From a checkpoint of a small transformer trained on Wikipedia: MLP 256 xIELU.
Each number is 500 + 25 x the weight over its row's rms, rounded and kept within 0 to 999. Layers, rows and columns count from 0. Numbers have three digits each. The size before them is the row's rms in percent of the matrix's.

# layer 11 MLP up, 256x64, rms 0.317, rows 149-255, columns 0-63
079:514468535488520536492510463445519471493478490522459476518508502459537553517522489531486521511505494530506478530512498516505577517503531502478534531497476486523504476522514500491464499523526505
126:513520520490524513490470471470514447480488502535507469516498488499533548498483508447504519499506477491484505525467502470500494499526456519461460545534493485513474444535454522503470515506506518
105:520539482539515454483512518483509481522497485452515507508525526507499516481495468494517482515515456522485459506484468519563523548494481515518503507454516480515534482528522493476504447500518460
113:485504511505472481542492526527468531479516490510527490504476476519455491506480521562454481488522489502516465470472515511492502457511528494492428537526486510491505513488501531449480494499526529
090:519502501497537472461501487490456479457500525505446439488501480535522523506502526475562525486525473492504506480487475527517499520481508540500497493541499450500515527482477538476493479480494488
072:518496472453526480509491490554527528504519539514530522468480500485541546466510511474526532516519448493522504518515514515500511518499468501447536480483547509486497538514532524472491516492511499
103:508468485471549529458487523509492452480467559549538492513505517479516521528530494510485498544532495482522509528466502501571494500502497515490497466487482478533485485487520489507521485483483484
117:481508575502508488484511492462525496522525561512487535551518491534538522505524468513507538509486494535486534508509482454495522489488486518511502509483541502493521516482498547496547493515479515
085:527508471481501529524540529491490508504487516524471502435493483533489508468506460530524522515520533477500479542468506516509523515510489517535503513477513499519550472459506500457452478512487455
109:485485517477500515544466487498444494468519505476479464469490484520520527510517528503484501536526486518511487538540504527484501488471463506499480497525471532482492518483465548476552500480556521
110:525520451479484530478515522492491512511530510493459456487481482480537533468458476551502477487479492496504518505474540543500496507488525482494501491547497444481493460486503494513473556481497500
092:558477475479495532518520507500470493516530551498493528496474514525464503528456482501473471520531508495560513487461502515510470484475482487471479478426498507496512499503496506495473541521516503
094:497506499481480520471448532486479502504482529487439485505500510526522560554512473537487481492483517466501490509463494494529566519514523503494522476497519501478493494504488539480502496547537517
122:506503527497509495514485473491561480487482503531498447498543488463487541474470533490490463456497476495524512481484507482529446524456511497478506518495512472474522507465535481510536505494456509
106:515559566480496471491504493503489499515472490538543475503515501479516507457510532474471482501504482468493466502484539476445453494485486513524493506510547518493506501475533538527515517506495469
101:542521477484507505480520539520514444522505486554508538469472530498496537496524498503507503519517512481476486442475514538491519491508516522469481526527491538525531473540486525508536539517498496
088:518474501539474508465485498469480475536544519504477538513484546490485525510487524481517507481488474511500516508477524497502493460566516529478489528473476491455536499447484513483516540529511519
081:481484517496501466489549542450534515489514502540504452446514466522492488529505485491510536464526528503470505501485507515524469538503491501505474490480445509488533550491517511471513471484499515
097:439531482480479456499483525468494441496503521519543531489510522517522478484523503517547519459496505489494503556507486515516495513523485509484450463524490507530510507515553527510497472501506485
102:528484491486489486490493495514484450472464490504491513456482561478466537515478475471539480472490474547526485500490443519514503490508476498500521524479481452473542493512491488477518487464519476
047:500530508488507481520508481476564507517487482513463491505483521536525519476506502535482504498523496482505471470462520453478511523512513506526460499485469421477513479505530455488530498510510453
117:511484497510490514500540497479549541498512497539456489483480513500504448524447483516504500526482459499530497504526535496529500508504528480486492516502545524478476503474547535480466510503519561
064:498451523543485485511498469511470515564484526491509479498492471480471518501508527515457490487487479499500500502497524442532466491559498507524513468517503525511539462470472533470517503510527518
131:477540499502485500476490503457497491466529490439494496493468495511500552505509499448472503520479499513499505494455529551488497493486517500462472507531448452484510511503479542456520502532505511
065:508487504476492482518505505501466547504515514481490501521517527505498458496494469481473492525501498548501484509516487522474491474475414501500465546490541487509500503567521484486485541533480529
107:495516517492484514468480541497521488512531505518470486483465496463492494470521509487492450483502481461535501507494486533495510504472509448489545498462499510545520517503514580530511515507501552
093:516525453463467495445475499518483539538506523467481523436502481498467499460558497515498512514520490474515545507528495530520501471512501484498549498524512491499493515494497494451523512494506495
101:502489517514518549512472505459523478487527513554511490493462482510503502473490480431457511471445473490494499524512500514503485538511500495464459492491489495522489458485461501522501469493521544
099:532503524530488510511506548499501510508517493519505519551500505543497498505515568496478510477518443519502524489455537515525503493444478503511483512483444523497532463500503498520525523533522521
062:516514526484468464475528530530539480510477505489503539489526483439489466498466536490481479509508539533505509460536511512487491442464461514493501496483497523481514540517492490448512503479504500
114:497511497517478502466501507486484486508508474519463485503526515511508506514488520483536496471494462488500487540447500486448469501440510467484549552484539494485538498469511509486462497465523455
077:495513499484531484463472495471506492546519504512507538512503499535516529524473508477501491443485475504451495501508481527506458487474474513495525434472471490504520447519503495541502551479523502
095:443460493524498502470540503506491549508500465487516544540508485466529525501474511472505494519482504473537511528520470477493511470483523516450477505505491489526496462479456477478517510503553490
093:486485531480483490482508498495511511503495470488484553499476494475475546517443538522500475501480514502498502446515525486495493519523530489519486506508505431485444489537491486482549498462541494
087:507496494501493487494566484447528475465484493524506510517469529491496528489473512468481467531512494499507515520563521499517494468509526493425491477526499507504542464486525488479500531485465498
085:480462489530516499429512491513496513513533546518487510507479528507533536537530534497520491491531501481495542504485477448501490503477558521470515509516525485529502471469520524516494495538474512
065:509489512464432507489514515484503506473538532528534481522481538544482480504521488503495514480528483497547496515525458521514475562495475513506553539465466534502480500487509502512519501490506497
097:478466510489513458447454536493482534476514498507492471504454500486542505504516470492514491498503517462529447558504530519470461527504466506494502518516474508521494474493466539516489479504521513
106:511489524490486512477549478509480538477514529508458525490486513475485501503542523484515487525499475454492505488523437536504526568485494500495527494524491489464494498464494525507550450501515489
107:519526546518491468513517488515452509484477508530484489495494512523520505498477556497513505477450508496514501496479517518508476555547495500483471467494497504538485454468542505471521444474502528
107:496449547444519484466532509474469509518514518515502524452504514479511477537508499503477506528509519541457496461484484511492513515467524499521506467496522488509514525514497501483539434476532495
092:475503528465476492471527464528501491470479511471499480512468524507504455488487490467539514497474503504495512501467460516501507549511501506545480518456438489472485459531460482459524497509511502
106:484522497507467472478501498468521454525558515503483474500507526502481475504489507539554474507501529504525499544458512502520494474498478465524508543519486499501465487505528513477531542476459544
136:475487522500495498477463508499531499523468519513538459501477471560499493550534535487467518483491501505493463496514532455477486537487453463508494494481537481494525506533537516478518523521470492
122:506499494489502511510505485447506485496528472548571520494493494511535502511499491531522484525457520512462460509453486507486529496474478526485484523501490443473504488537485484460531473509539511
103:511507509446531508518510455546483505494523546520486465514490498475539495527522515466515505487542499522454492541486518457531499478510506478450481485513538484492490515510479560508482506502491478
116:501521515476520523483498528465519522453509518533486496501499480550513519470495486521493494471480473483508502498507524439517484524481463534475480487504517435525533504513524523495534454461490466
094:493517509448513518468441479479495504496508518469508507497479518567514468495495444524454527487527512539520481467483478501464460484545495497460489524536500498493506483494489487472488504520516481
091:518510491478445499521475475432532530511501500529496522489513526530506468487538535550460517495541518533482509478487507538454466502509494508474473485512477510502497520500481509486483511471547493
118:519525526527466487524489484500511523468521507493509457515504492491506489524449506530518476455532498489491432565502495512481472498492477510502476509464484468561508487479483553490503520490511497
082:483480479494460512476457514452512500546481438475468486494512481515518503510505475496477526544505496507505516462549538510488478534542503486477477534525488500497513464522486484480522514551504481
114:489493527501503506511494417478503539542532519547469507452533450500517478521448473474493517491499494489532507524475514494454484493513512519486499541505524534527493500498501516488498532489509515
117:464548515513467494494505505491508487556478535504525445480524501495473505532525518519498543515473501506511500517499492507530536513509540543482504511537502510517446473486479549456482509470499478
094:508536529472539444483509493505514488463504538505503483474479500501488550539522452487533530497520522505488499521478509520518494489511547519468480532520463485536532515517509455512530498490487457
106:510464518508494528483508519525525514542518517504508488501479498423535465498491496472491508504501471507510514513470521492515528511473502444525486469531542544483525501516533493492480479513516571
100:532506542527516501494472520484497511496477512524530532474491518525511541508454536483480469480467505509465487505478532526492501544511508519534504509475523532556478432481503512508517538468496496
110:519540523496494474474514507466514477484475494502514468533498506465467487500488490511528525479515493511521515491535476534560494519466538473551477522464485507494511477421509507489496526497507458
097:487481479489480511477499528504454497526476490499474515484513535520487544486520525482519499474535498445489468528501490478544528525439480545483499539447529475515498529496522504460495492492497518
102:518482485514472475515529520477521477458468519521506510512517517492452530508473498508515471514562555512448481484471473473514529514496516473515514510533521479512527530489497459471521494516543481
084:505477538467464502535499450499482531482531504524524479525510528508502482494494516479515444520529452477501471527504451511484505513480527480449521484475507447479508532492495532533503504524493486
080:516487459494486463533486471474528522462503537481536534536526528524499504498488492499501473540484471474480553508454510502504469515492510484451522520517497455517535497502501453502507499471490541
129:495500503499455461508453536465495495474473548520457501476490492477475501483505516496524516490487498479525560519525482521454502517499541478452456506503563531520508488507513509486489521494493516
102:509503526429520494493509553477515497536477508486491507455514529476473530496496501461512529493472460431530506505469522499472499496501504499453487519490491505513477520495508491467474556503478515
091:506510501473485521479488519478529456499495532509493533474466463508499515502500455530530525513535515527465472478522483487544512520450497540541495470493486501469514472467470542482486512533506465
073:518506539519537432525499446510534532485499493525470487455509511479495516462473534543527543525513519477502543487503495519511520505456494510476509518524518485485458478494491504464505513485497503
101:493496499506491496468496504537495483517513579495472481535474475554506504509521483506513454484518507522476517467497510490510489502492503481519539525485542546574504507469514501518516453511480497
102:501470521495479490471497524509508483500448480521464499510565499541511528498484548462512485505518533473452478461534450508520497531495476496473510498509464479500480486462504496488497501524535465
096:514516501543512477533520477466507495492474536470486522479502498543452481456524523485441484504528488508486515487494503509523522550531519515516517519526527535494481468472480529486484483506502439
091:514484542511534474515537483479500545497482472493501503507531455519530500489524487534482517504474470515479540510513473537495464546504503511472517485500524450516449478447488500511517481514499456
103:481451461485472490456486510505490482516464499539526511520469494518511515476492472502468476483529562492499505483489484513544495506492471498519514530529455529457530516548482503468494493480530533
069:469462518508497499476473533552497523508469503464481487512520560518505500481467509484514487471516481487496533506448489461517472522484506463537492486496535502499521527512498460498499444503552511
081:535471455536491526473517490505527509474479514494463517535476511458545490530508495489480465498491499515479566525488526476492489522481533537465513499552517487466541511487493521486506498511519529
087:476482550486456518491489499516479540481511522522501480537517516491523512457514526471502496494535459464494508500489523527476519547449506483525525526463485527494507503554516460514540507488526509
104:508509552522525515497520519515540505503502544484517482488520483473533494550537517512486505478479473472461474516473510520510500515452508523528537459552518504484481493471502542488521550498511481
108:504479517445477495519502468529509501500498521494489451477535476488479478471489520480568495474548469521482493511472545502489506520490507516459562493523485483495488496523507485488502555469491493
105:482517549535484484501487495512490540482480506507460480539519513523526518504514546514493470506479499497470543457526476481472519511509478488510508542509495527504471517463472467423487530480502513
103:512485522513486438506474474486523508528500513485474505501467508531445469515434532512475508492478488520486481504472493519493485495471540461506515491523511521521487466514494517475445456475510531
077:519506529533504494512509504490464485468502500505534547496505485511479521510476456437511488538455459524506499499475518481496492520484495474456531481509480511493465528514468550481554512518535492
111:484488491470484529505502522518485505515500479508495522506492545537484531469513529507493528475494475498490530518516509464549497523490407528487452502515558477523470499507514515478483462500502490
116:492494514496512487438479547475458497507463520527527505523536487494486496485505488477529525483478466479539505507500523467515513497533530490504500503530517501540494477537508540447464537540496472
109:506545560484480494468528489501520504555550490491500479480519496520492502502474504478526488495506516515491518509512463461466473512506475513475520545495510531548502522574510509487514514533497471
122:483465546537478534481497507495486509541493517524488474501479503454501459505513492501518508523476484513490541507553529546469481539483548492491476497513542498460490461486511497467457484515501511
092:522469518512520536508448498497507472546457526554499501456524479509505487465507510473492499489502508510448508500504510498495479507476465482517533481536502451487530476536465501479537468504539499
100:526493485512523528471582504540531529506497522548496474481497502474510510521459456498475488511517514509516513474508541474536498521492519459494461514528520478481482460524515499495456478491501504
111:469487509477502480493527514477488488505490532481496511451507514487497516546513496496519498483501523485470483503464506562501512523504574537459555501518486543497520465454482524490495464507513482
107:509478508484482528502478560447477508509521524488524471517486530498508543512482469516487468531505482502485483515476499498519507537516539497496514526493496472456542476544538506497458440511512478
076:456481503514479504498515492502509504454443486531517499519506478505503514505481523543491510508498474434487502501487499503502478517469447584499490516531485490485496490506525480518536455538517518
104:513510479504515492494474486492532513488491496509563493492491504530535492498481495475532469527467481514461449498501502488483458524464528523475496503556481521496515436509462554488487532490507477
094:545502523496479506468467562507497498510470501517496548501501565507476465479473465509482476535537543487494489521498522486515521507504471540505502517485551528519489536454507520488487502513498495
102:558536532494479457478469451462528503545544484458480504461514489482477472499496516499547505507452508536491526494470517508519492517507536507492501500514516510500527489466517512477502538502498528
092:499535493490512490522504516473487497497542533543476465492470549507521510455535471494520475521515496507510477532536505518491514520512519515468524504500500463513509496446498532469493542472444459
109:471518555497501535503490459465502515506466509518527512484506492494578518513481479514526461524494490485481498493475508486454508502511492471505515538496519470446487506523482465478492525561488496
091:468492474521511482484486478486509476483464478522523463484489519533504496524530528469516506480536481519480515547491437558504504485512540495535482495536469524510488496503467489449500466499536503
090:527565456524487491485503509523515513548512524515480484512463528496519499501566510534492478525502510496545485515489502501492535504492493502495454467508480502510450472507539514467496492461508546
092:488487471514467531455536512517514476534507481517487507482475515474511484558424480469496491490523498517527521491515482510505497502514465505508497504494490474517540476555549512471488518451511513
079:495523500484475484517502512514545516480469447528518515471476475516525484525492519497479527486509480487489562559475507467496504493482517483503516497498506494539508487546534545481511531533516556
096:532504526537431520501543493492523546500497513513471491526508496492486476514502560470491534537555504520502526511505489486497507542436521509492460500517488492507498479485494475496516462514522504
094:521428484481483551489499490517480528515457516502516532545487485498480464484512463491475455494538455510472502480518507550542487528487511522517521492530493480487482488481504469476485491512519515
109:486492535492558477469475496510519504492532520530501481523476521446499523466535543499512518469480497496527507542505476509509520515469467512477488558537534488468521512491480465503505519508527536
109:485551508526515500528535499476544484556483519495512534483476484482473451482506491474507500487485491490493423541467515530520491476540500505468517505480531491490472529517489497479503525494513536
100:509494507491536492507500532520513516518482506517462532511448545497522507508477473532521465490488499487490501476522456524511488491475464438514507535505495486496493526545505482475482554551520458
093:536486504521496499467519495515499473460502503496492492472514522486528507528476470472495509503527447502456536537499451497475489522518509489458460495520490483504459500543488501500457548553532505
104:521555514493489483496484483509528515538498508564515498487523496533504539516463481443550511505471509490498493531504460510501486563471472527495497512508493500525498528479453524494488487539504494
098:471483488491510476526477522495522470542499527518488467515475477518515451448472504471539499525455493534470509494507526487508498510507499441514499530520514449527488513470518509549541511501511515
098:515525558478454509477502507436523495492509504482530502499481485483513500498510504484501486485511506558490560543508503483480492489514491490505527490477558529455500491456521483487493556517496512
101:500460517493481482489449473516493459493490529463491481483482529501507497467526489547533486504510475488488490519491518478501515548498452519520490527465518484511526477481547458522555491539508472
085:476504503532483444514532497504467553520475522511502491534510530525466456545487499514491469488518502503512543468496479484520461525466472560495490479473468507526487487500494457490499496494524478
# layer 11 MLP down (transposed), 256x64, rms 0.466, rows 149-255, columns 0-63
078:468459470518494537482495502534478533491500466474515542550570482482490483468512499460484516459491535487486507516456470488501530458525486497501503527537504489522498490469519478481481501480508504
123:491516518477479509491497507481502496502513536507509530504500476519526519477518540554522462502518474487486478498465473525428550481493505564457460492502513495502497496528466505458497482479470512
108:503510456491526532555501508525474514530487506481466504502434558486522482515503508492512510503529476515507466456501490522495511497518502498493498539447482507510477503487531492520541438520509526
112:496497461517508515495507455513466500507549484507485533506500518507523526535525486503508474503518505513475527452476538526490503459453448475504465513513491509500509523554517517473544539507541498
092:506523510527508515496496503511493500496465466505537532516472513450470495494446478498442461527468490543447514533467502467494543513482487471455526508491507523489465466518499490516509507519504497
094:491499480574538505509489521556494527458455498462509560480475495501565499548511492498499506523520507499492525494505512482480525492519473530512532529527494501490513507527493490526491477512522514
095:494474495493489487522470492536509510518567469507462499470534486539474479540516465508525512477469484538453519509523488478466525498461507468531499464511491487487520559501515497498479512524497525
106:527481536500494543526517517500515510447506458510533510497550459479503517452511483510495480495489517472449520487505528545505481479484500487466503472491480510522461504468525496476484480458532462
079:506453542441500496479561521503472529481510529469472487500566513496504495524477511512486486520528498501456518458494517523493531495470482487502458509505489455491492518518495513527526489502463485
113:515526481476538489540493472525513515499432504517467509497477524516512494495532515521490482519539437488527462487502475488495514535523492492510546511525468553484461535498525523514501526501511488
114:515478476491486463454522514504504474457506480454491485497523502489508498489504547545529459492497488506509546476496505518466446501506514508501508500492480464470544525481468461537503546472503530
088:473497501530477450507512501474539505494489483557514475493534490566517476517538508520529524474521494523503491516503532439493484507511521525529487484494468478519480529476515496494504449513459493
093:475456517519500472503534513509553488546502474505483539515515502525484488479472507456504530496486479529474438511471508498525490441458473476506498527519494490535498501480484502483473466476473524
125:456536497436516506521537530486467519501489507496513511478469494516529502544506502494536533522515525501477487520519506520462546508530469532511476499509476526489503500527437506484453500515522527
108:510509549492510511517491516514498487504516495516444510504524483485519505509506486507528548498475491551505482525514512520488519495502553432505482490540478520507491491496468459482463430536484480
103:453511519534518478501513490468475524503508489480475470521541511495503474534463486495482511514495519448499446568529515510500520532495469514493539508500537479497528497464493488469467455497501493
084:524496497530501546488542484507496462515492474497485518522492494494516496520493543511470480470473448495471477487510487514491518470531528556478547495456487489464544486494467480495519544523522529
077:502519483507523499516528486512485470491525501467502527505515488513464523516534474467498465533474509519506488461456490498507481541465505495494521482529512538505511449539529470544549458526464483
099:540521516521495499488463507477526488517542496520531501463516526539458468513526503505450531461519497505504502493504488514508479581464458527536513503482535510507520477467494506509515486511472508
095:519487542522525482487478492506527499495527514518481510470526564505458531489487470539563491497458499492520477488480477507489507526513509488537476514477468533499467499444489450492510505488485473
044:564481504484528531501493450512492528515519488452479477502475502501482506518546514447502501499515470544514475500538518458493496495522482522502468521524483541497522514526503531538477491462529492
126:533548508496525494480479504512493493492496512472530498488522500426494517526502524501478462492493532493464539453508490497480480492499489495496463525530506493523435525474481478514510491531495434
066:493505480477487525518508501556464494478520489503499482560485462526496459522453511547495512487451531502505484455475498509480521514490487493522520528482507481503459520520487502513499456529557500
123:522519465507519500460523489519503532469537531464498536497498547525480525465510492471496440514488482539460488500497494488459513505522497501523516534487464490489497496528524488448484502558517508
065:510481454556504507494474468493498471508458456479507500470513500485493495492518507456493462502510466475492492490509486464504485510517532474491540505512463487482477508463515521536442453514485450
113:495497463519499462508497532531492563488494475449470502543448485502515536471479481530482494509464519503510529465487510526482503481524485463511466487515507463521503484538472486524489500537488464
086:519465539509467510526506520496491470504514485473474520499503442507463519474540511525518497499524500495524535475509494543527471500454527505493517528492489530472481559506503460487455458485484477
102:511514525456503475474489536517481524537479510484526532524483514536564504515509531499538467525517485452520471506485523459454502509511474533489526512544477518499512496470501482520465474503511488
104:466500481455502471497496458517501474504528508523518487485460501489513512536540499482467506527535511470531481506565481516487480552508505506477553496489535468505482493543494491502509479466465526
059:548496541519468440539542532522493497503484485498498525502537513483488450522505476504471466491527505513493459498517496503519511520505504508512479455493529473464508474461513513477496520524480442
111:518511535483529508493485526488506529523523509526513520483482471510448420501489458524475486525498554500494520505522516536519510485506483476490507472536488515531461481547507496481502505512461539
076:493563465437494519498493494510521504530510541468471499491486536513537531547516541515465511491544504503511522458559518465528484478494502485514488493500510474467474523521498497495507500517490505
092:499485487521492495474527480505493552524547474484559473517538466473499463490508516489520532464502509462520501495547503512491525492529507470486492472497477463535528483516480533507542500496454522
096:530484507544525517511521493487471495507506500498486486486485544525505527490527490459489528506524510535542485530497480516534499515484474558560523485505495504465548479500535530485455536487470512
108:465475509445484479480493506530509496508537495499512476489467535529500481551496494522485517497506447489500482510464499508556524504531535464566544529484513531513496502505491533512463501499500496
087:554555501510514475542526510479471493464486469473526512509509486459481443479507461512467534520501480488501511502531496525506528485529471492501490501472478521504446481487506486476526517503522547
064:494531470549521506502466480518519497545466486472517513508494490475467519535502542517542462499465537517506502514486513467493464476524533474486478511528490476455499529504453498465489494537479507
110:522521507533492512485485502490529523488533497502455532537464487519499502487497526489497507520506521501536517450504547529490487524447515480515564521488467530517505463533533507485472497545491471
095:506548553506509484556454500452502470552505514529530467540489486484518530490489483516482519485451480517515463498476523514515488463473530467515482501523507465505475479499487479500510497494504522
103:455501505516476515467488506477504500480505522484463521528527491511487511481500527507476499486546512491474481521510481526551533497440540473510485507474539493458554545502461512511478484529527491
105:490509471491513473507503536437468507500483500519531523471471532503510539566480464487510482462495473501494530506486508486554444511492479522478454514520509523518505534486510506494531497522475501
094:502536493499509506476506469486517481505486457454514546497490525476558520506548547471490516481479494490480488486452493511479487533459512486483537447531476501474495474480460482508488489509472496
106:483525484495534535484458495510502498565520506518506519449497454502536484527500495518494499471526448520511450458472481495505468533518509514502513518520455483521525495530533473502504491536510497
130:479471531511519499486533493502489479488512480515471521488478547456486523470443476539508471515499506529486497482474489549513511463489541534509517521540475513506476536483468497493498490458553492
109:540491558479471496500486532461511517532490550452512506487458510487512496500492463505482488536473484512530474510448504553522525446488499509517464506515508470506507471508484517471507521492502524
102:485549502469533482484506466469503522514515489488475459476519478469479442468514513496471526519466512508498517502523476490453530479568541516510501525534509542468496515482510515502488499484491479
124:496496420466477507510536544497488473488515487519504548532568493531504524494476518471528494504481528480513475485483488483516500493477466491488499498512506436534504503479521519498496502474534524
099:511524489493472502502500445473505474520503473496512526518491517482496488539545441496533493443521531512467533483500484513511490532499567483480480515512493470500466522479502482496455534465492505
103:498533469445475489536472505472503548501507489499522502464492524514502523521529502549490471481466549472480505518494465493521481546511498481483526513493466491517494516482456436500468511501481487
118:493486529486521474511503501513512485533459493476510493515470485482468496532528512506515572533464510492542528517496501530509512483489511541494439492534523484490473484552520502497500521520459454
083:483472510483512504525497472524509473529525513524523495499467531515479466487553494481553525475481521478481511525487516502515548483522486463521511526498482516481494520534531458515427489513510461
112:482475489477482520441488517520489487483482534546472481518485521506490476488498516503530458491520539429486490526505481556503503522461511490515464521483500447502483521491510469483464496494529505
119:482498494547494513517451509485505510484511482485455465507519486523518495451515471452531512477478470527523512531497502529523444500519510545503467520533494511509510471487515486540522514449513530
092:486510474488480515499537475517500518480547556459526492485463489505513472506482464531520519475460481507474489479533514488514516540547480505522468492494568488498484469484501479464500485538493500
103:491486555469475490460511509463539494450462505524483520528493498539484511541477535503499485473501511454537502509510520494537517503493501538507476526515481466490478532480487524528465523505509454
099:500491491513496487526477525485543486507480462513515476486506503514494494485520461491518547519501476477523445505499481490527486484469487451509464467549498469483487544463509507469461514548513545
108:461520513530473530483484482545483462505500532462524488466522546520529499484499528514505517486530484511499528508453493468461492479519460569508484499496461507507469515476480502487517515463501525
095:499470454489474450518512483519490523513456495507480515519477497499505476522506476466493457534543510486504547450530473482513536460498518487466492466468474474492478497506504513536525463496510468
098:467520525481511513493460513512473490449476531518468452484530513529482489506507489494533509490457506497504468501483497496506474543482446480532508530508475499515485465470523489547468474526474457
087:476510484520488503508493500536525472502532485505508530483522489509508522513491482543474515513487560529504502481518521499530533463565493492534475523509445543506492482563518533490500492497470472
080:538525518554502502493498497540485482507523491521513478519531473516506473530537484482570516461484528522495469507509527512540513466476525492502438490493512548519485537508497518496518492527516481
127:478533525454483490466502486514526499486508507531481462482474503474528481496490544459540522509472521473497493500510461518468502478490489452508477510530475531465474489552541504511481551523509502
104:520515468512494479496500504484531470499485454488501496527489457482489462435516517473480508506481502519497481465456475526504493435498481555516504459513499547523508488505521483494517529476536521
082:526483552493510500512489480480495493487491532488498511536553458479499493465497470525449468523547509515534503445467523480490523470480504494513455454486506522484492499445512513478497494514506491
067:478507489485516531487508539491464480507514525507490507506537506491499478512499460462490465502481484501476445513556513487471547535497526535507531513483511473530558548486529501470534503498500533
101:487525536517505497481515511445544537458503474526491512492534480464508511502505512503455522502497510498524506548503524510481556474498483529498470478513487437457505472499488520487488520489548521
098:453505512507485507508531495465472541518518555560484502478507545491483474520477456515469491495517501525508496522474489489502507486475526472487529539471494499526545455554509502487499478481487484
081:536516547511500482513487514516522519472510524526482456478553480465529511495492515503507529475456505518513507531476527482470500440477482486512482496512463477536530507504495546484520525474552497
085:483501468487488493482533515445516474493506475520496515510492505448554467494478505500483471491553551484486500496490542501505521476482500475553490521512489475480559543522529489530503495484513506
094:531506493502509478437515492487492484557499518426480533520518512489489484499482511512459474494552511525535497490434508529479528509521513505485512500501513540487493474486499501492499524453505525
072:476525521489497469462519500481491535497502448555495516505484513546492490504502518481505444514481444470539467499523541538517508518515529488491518520480539493522468515518539491506528514482474495
084:507499498462501471483487491473465468476479474455521546547518494512469480515534484493491485491456472495527518527544540512511478508474473497561523494498476508493490527522491512515506548483545497
088:549524547505534524485489492475486505546528486478541515463474500519506488527509493517534496512504487482488443533459498456518475504506527498511466492531515441499467490491502526526494519533513476
100:515450462484513518496492505458471473522527455537491491491431492510481494477480497518518508491499518510538498529504553506487492523540459463488523475486519504505482500536536451491515511471484508
107:491488510546539495459452485477525551491459509529475515489524480488499505474454486481484478502527459520502470510471497548552469505502533517489520482482473519533496470480515509515471519500485476
100:504487515459533503503490467523519494489482468480527469487533514466475475506502489462490561499507503536531471489480502500478457467505449530491534491480524499484531467514539529537509496530463515
100:481521487522524501515526521501476468475475487445507469470483499524516529438506476513500465507480465488513510525506499533502546516503500526491470493487533475525513560531532520501539541475481489
076:514483481535498516527471496531487454467517484490488464455561491512452501505519505456479494469461483514526521462524510480513506507507494486535467488493453527550518533528492474509506503515493502
106:516487492481542516550492500510497485518504547547501520503494503517522465535500491484499491530490487463487467484477503451499532520468551464472497464473531490525493523472508542480561510493503495
116:517522472540500486532510450535522488501472500514460489519483504504481508474521478517532478491523500493488518466507440514487513489530518551491457523471473513488485517466511504455502515485562532
102:511526505511509477499504537495547522525435518502473482479499475488497483517543548499539548490470478453466494537512502512542478492489477488517475503498501493490509542461499521470481484454506484
120:506506477471497472517462481490481490505519520451431520490531489516506550480512510458472509514483527451513532504498492454481526467552497497489522519517478477481519519495467509499480535487486532
108:473568470536491502515509497533522486508482520469515524487533503509512495502457540484535522496484420473496508496503473510503500515534503471506484506493513540568503512511470499484483524520490520
095:516481523495490505511503516498521519495505517416499488463537536524508489550488499505475551488519522463496496433513502518532496512508487518501433512509542513479485492498470479496494479484522500
109:514497513475508479524510511483486531515510520531532498547505493525473448448536488481546547492532496478514483475483520457502492515522524464461495484478531526472475455502531490478498490495483534
102:455473540539461496497528470484482560516504492515521524510482494474471519493513512499508459500527525475483530529501485525471510468502491437508534495519530492541494502523523470469504517489472537
074:543539503505502464550499540502511524500559510504458524518512527525515477505519444514485495452557502508516505505509522520468489516496534499511526486482460519495519499512525498545466529491511507
103:508494492504506472506495544473511494467495519477489490523513509497470516477486495439477533503517522502533495556486518501547518528492519449535506514495503537543504521442530488521481504509449474
089:526472477479464502516526461490454474498480503539542451460511518519468522500490506504513513496475485510488495469478521518511519469493528463528474517500504489491552556454452499513487499505507529
100:533518501564496554494500518535479486504503509495521530524488496507514482474532505526516495471533447513502499485508508474495495491467497521478538480478506478454457538458503481482451521534531515
106:497494519454496491483536525543537472473504431477524517505501497548534496549475529535520519485451488518517458469519526513526510517525529494473505528483496514504506510522511493536507510523497492
108:557538513523532522561520495536515475527514468499492510485484488487510492504542534468464492522494487496477511519476512535502529512489491487545526495544502514529480479494521498498522521468441530
087:523437493535506534483499499442472478496465423511504515541477512509510517549513512516516502498463498471476508494493500482502500532480483480472465473517543470498504528535487499491501501470493483
093:565502489504493459489486522468499482488492519482509459455505508529473512523443502521527491501544500480527487498523528520549465532511513513523548486509521511545520459492515495508486481502500462
091:537482494484490518499536522495497472497505481537492503505549514509479494511452488441485526490501493524485532465509491491471508450500537526543514457477487560475535541479525500491482503474515490
082:537457510469510470471499470516487512471526533492496396499499524453471516512487498514519474516502522496524479468544477523494517489508525471484521518503467533497519524490494500489488498522502472
101:465498478469526447474469474482521428489521496473497458481505528536497538512493517494512475481486502477474467500481507547485504496536513525490532515504516518511469538483477502514510547529496473
096:515486458479495507487479517459518522527514483432516560518502475484470494486530495522517503501494471497506497494520506511530534477511472512523490452539488487543440487486521502452490512471522497
114:484505491476512538504446500506489503521542547494497497454520508477456491455493540456508485502506490519506474547503481500478538502453523506531552496462542496525522490515508474526497508522494501
102:511486492470520503459481478485506540459470519502491539499512521479471549502475541499505449540515460481484541489500482456507487517516499483481478463527521516511457488490509533532517500469539483
097:501525483471521448531511514491492525489489507491470562468494522510474504463488485491463503495507472552498440531517465506520485503506474493503537482467483470498507534473486534488447483483519520
097:516484466498499503495461523511501472469541484471475480515520484481495508453501494481481480534505483533487488547483487527511526461557560466497485476530464510491459503484524484509506472538479475
101:493497524503458525553524481448510522460466503573500469509518505517538497514528495506459466498524488520465485496515517518496537516477535477510500508452507473490453512519506523501519498480494500
095:494501497483535517489516495495536544493457486473495538480532470507464513517520511498466502531519507481519531500522533528497497515484497527473540476468463545451506437485524503469489499485470467
109:481527489546461526535550519480537458491518532463531522524490525529496490520538480502520480477493440483530519514505514478481509501510486481488526505487525520488477488514502484467468556524480497
090:558503520473509524519512537448483518534508524492523512488518468501474483461482448526503491508471508513507516486477518477505469487501521530497470506507459563508491482517491477522567481512487506
080:491528509535523469502465489515505493431505473532495504502530506489528496560502490520472483483486545460509489495472514471454490468519428510473491480473488494477520489476488486490509539496500513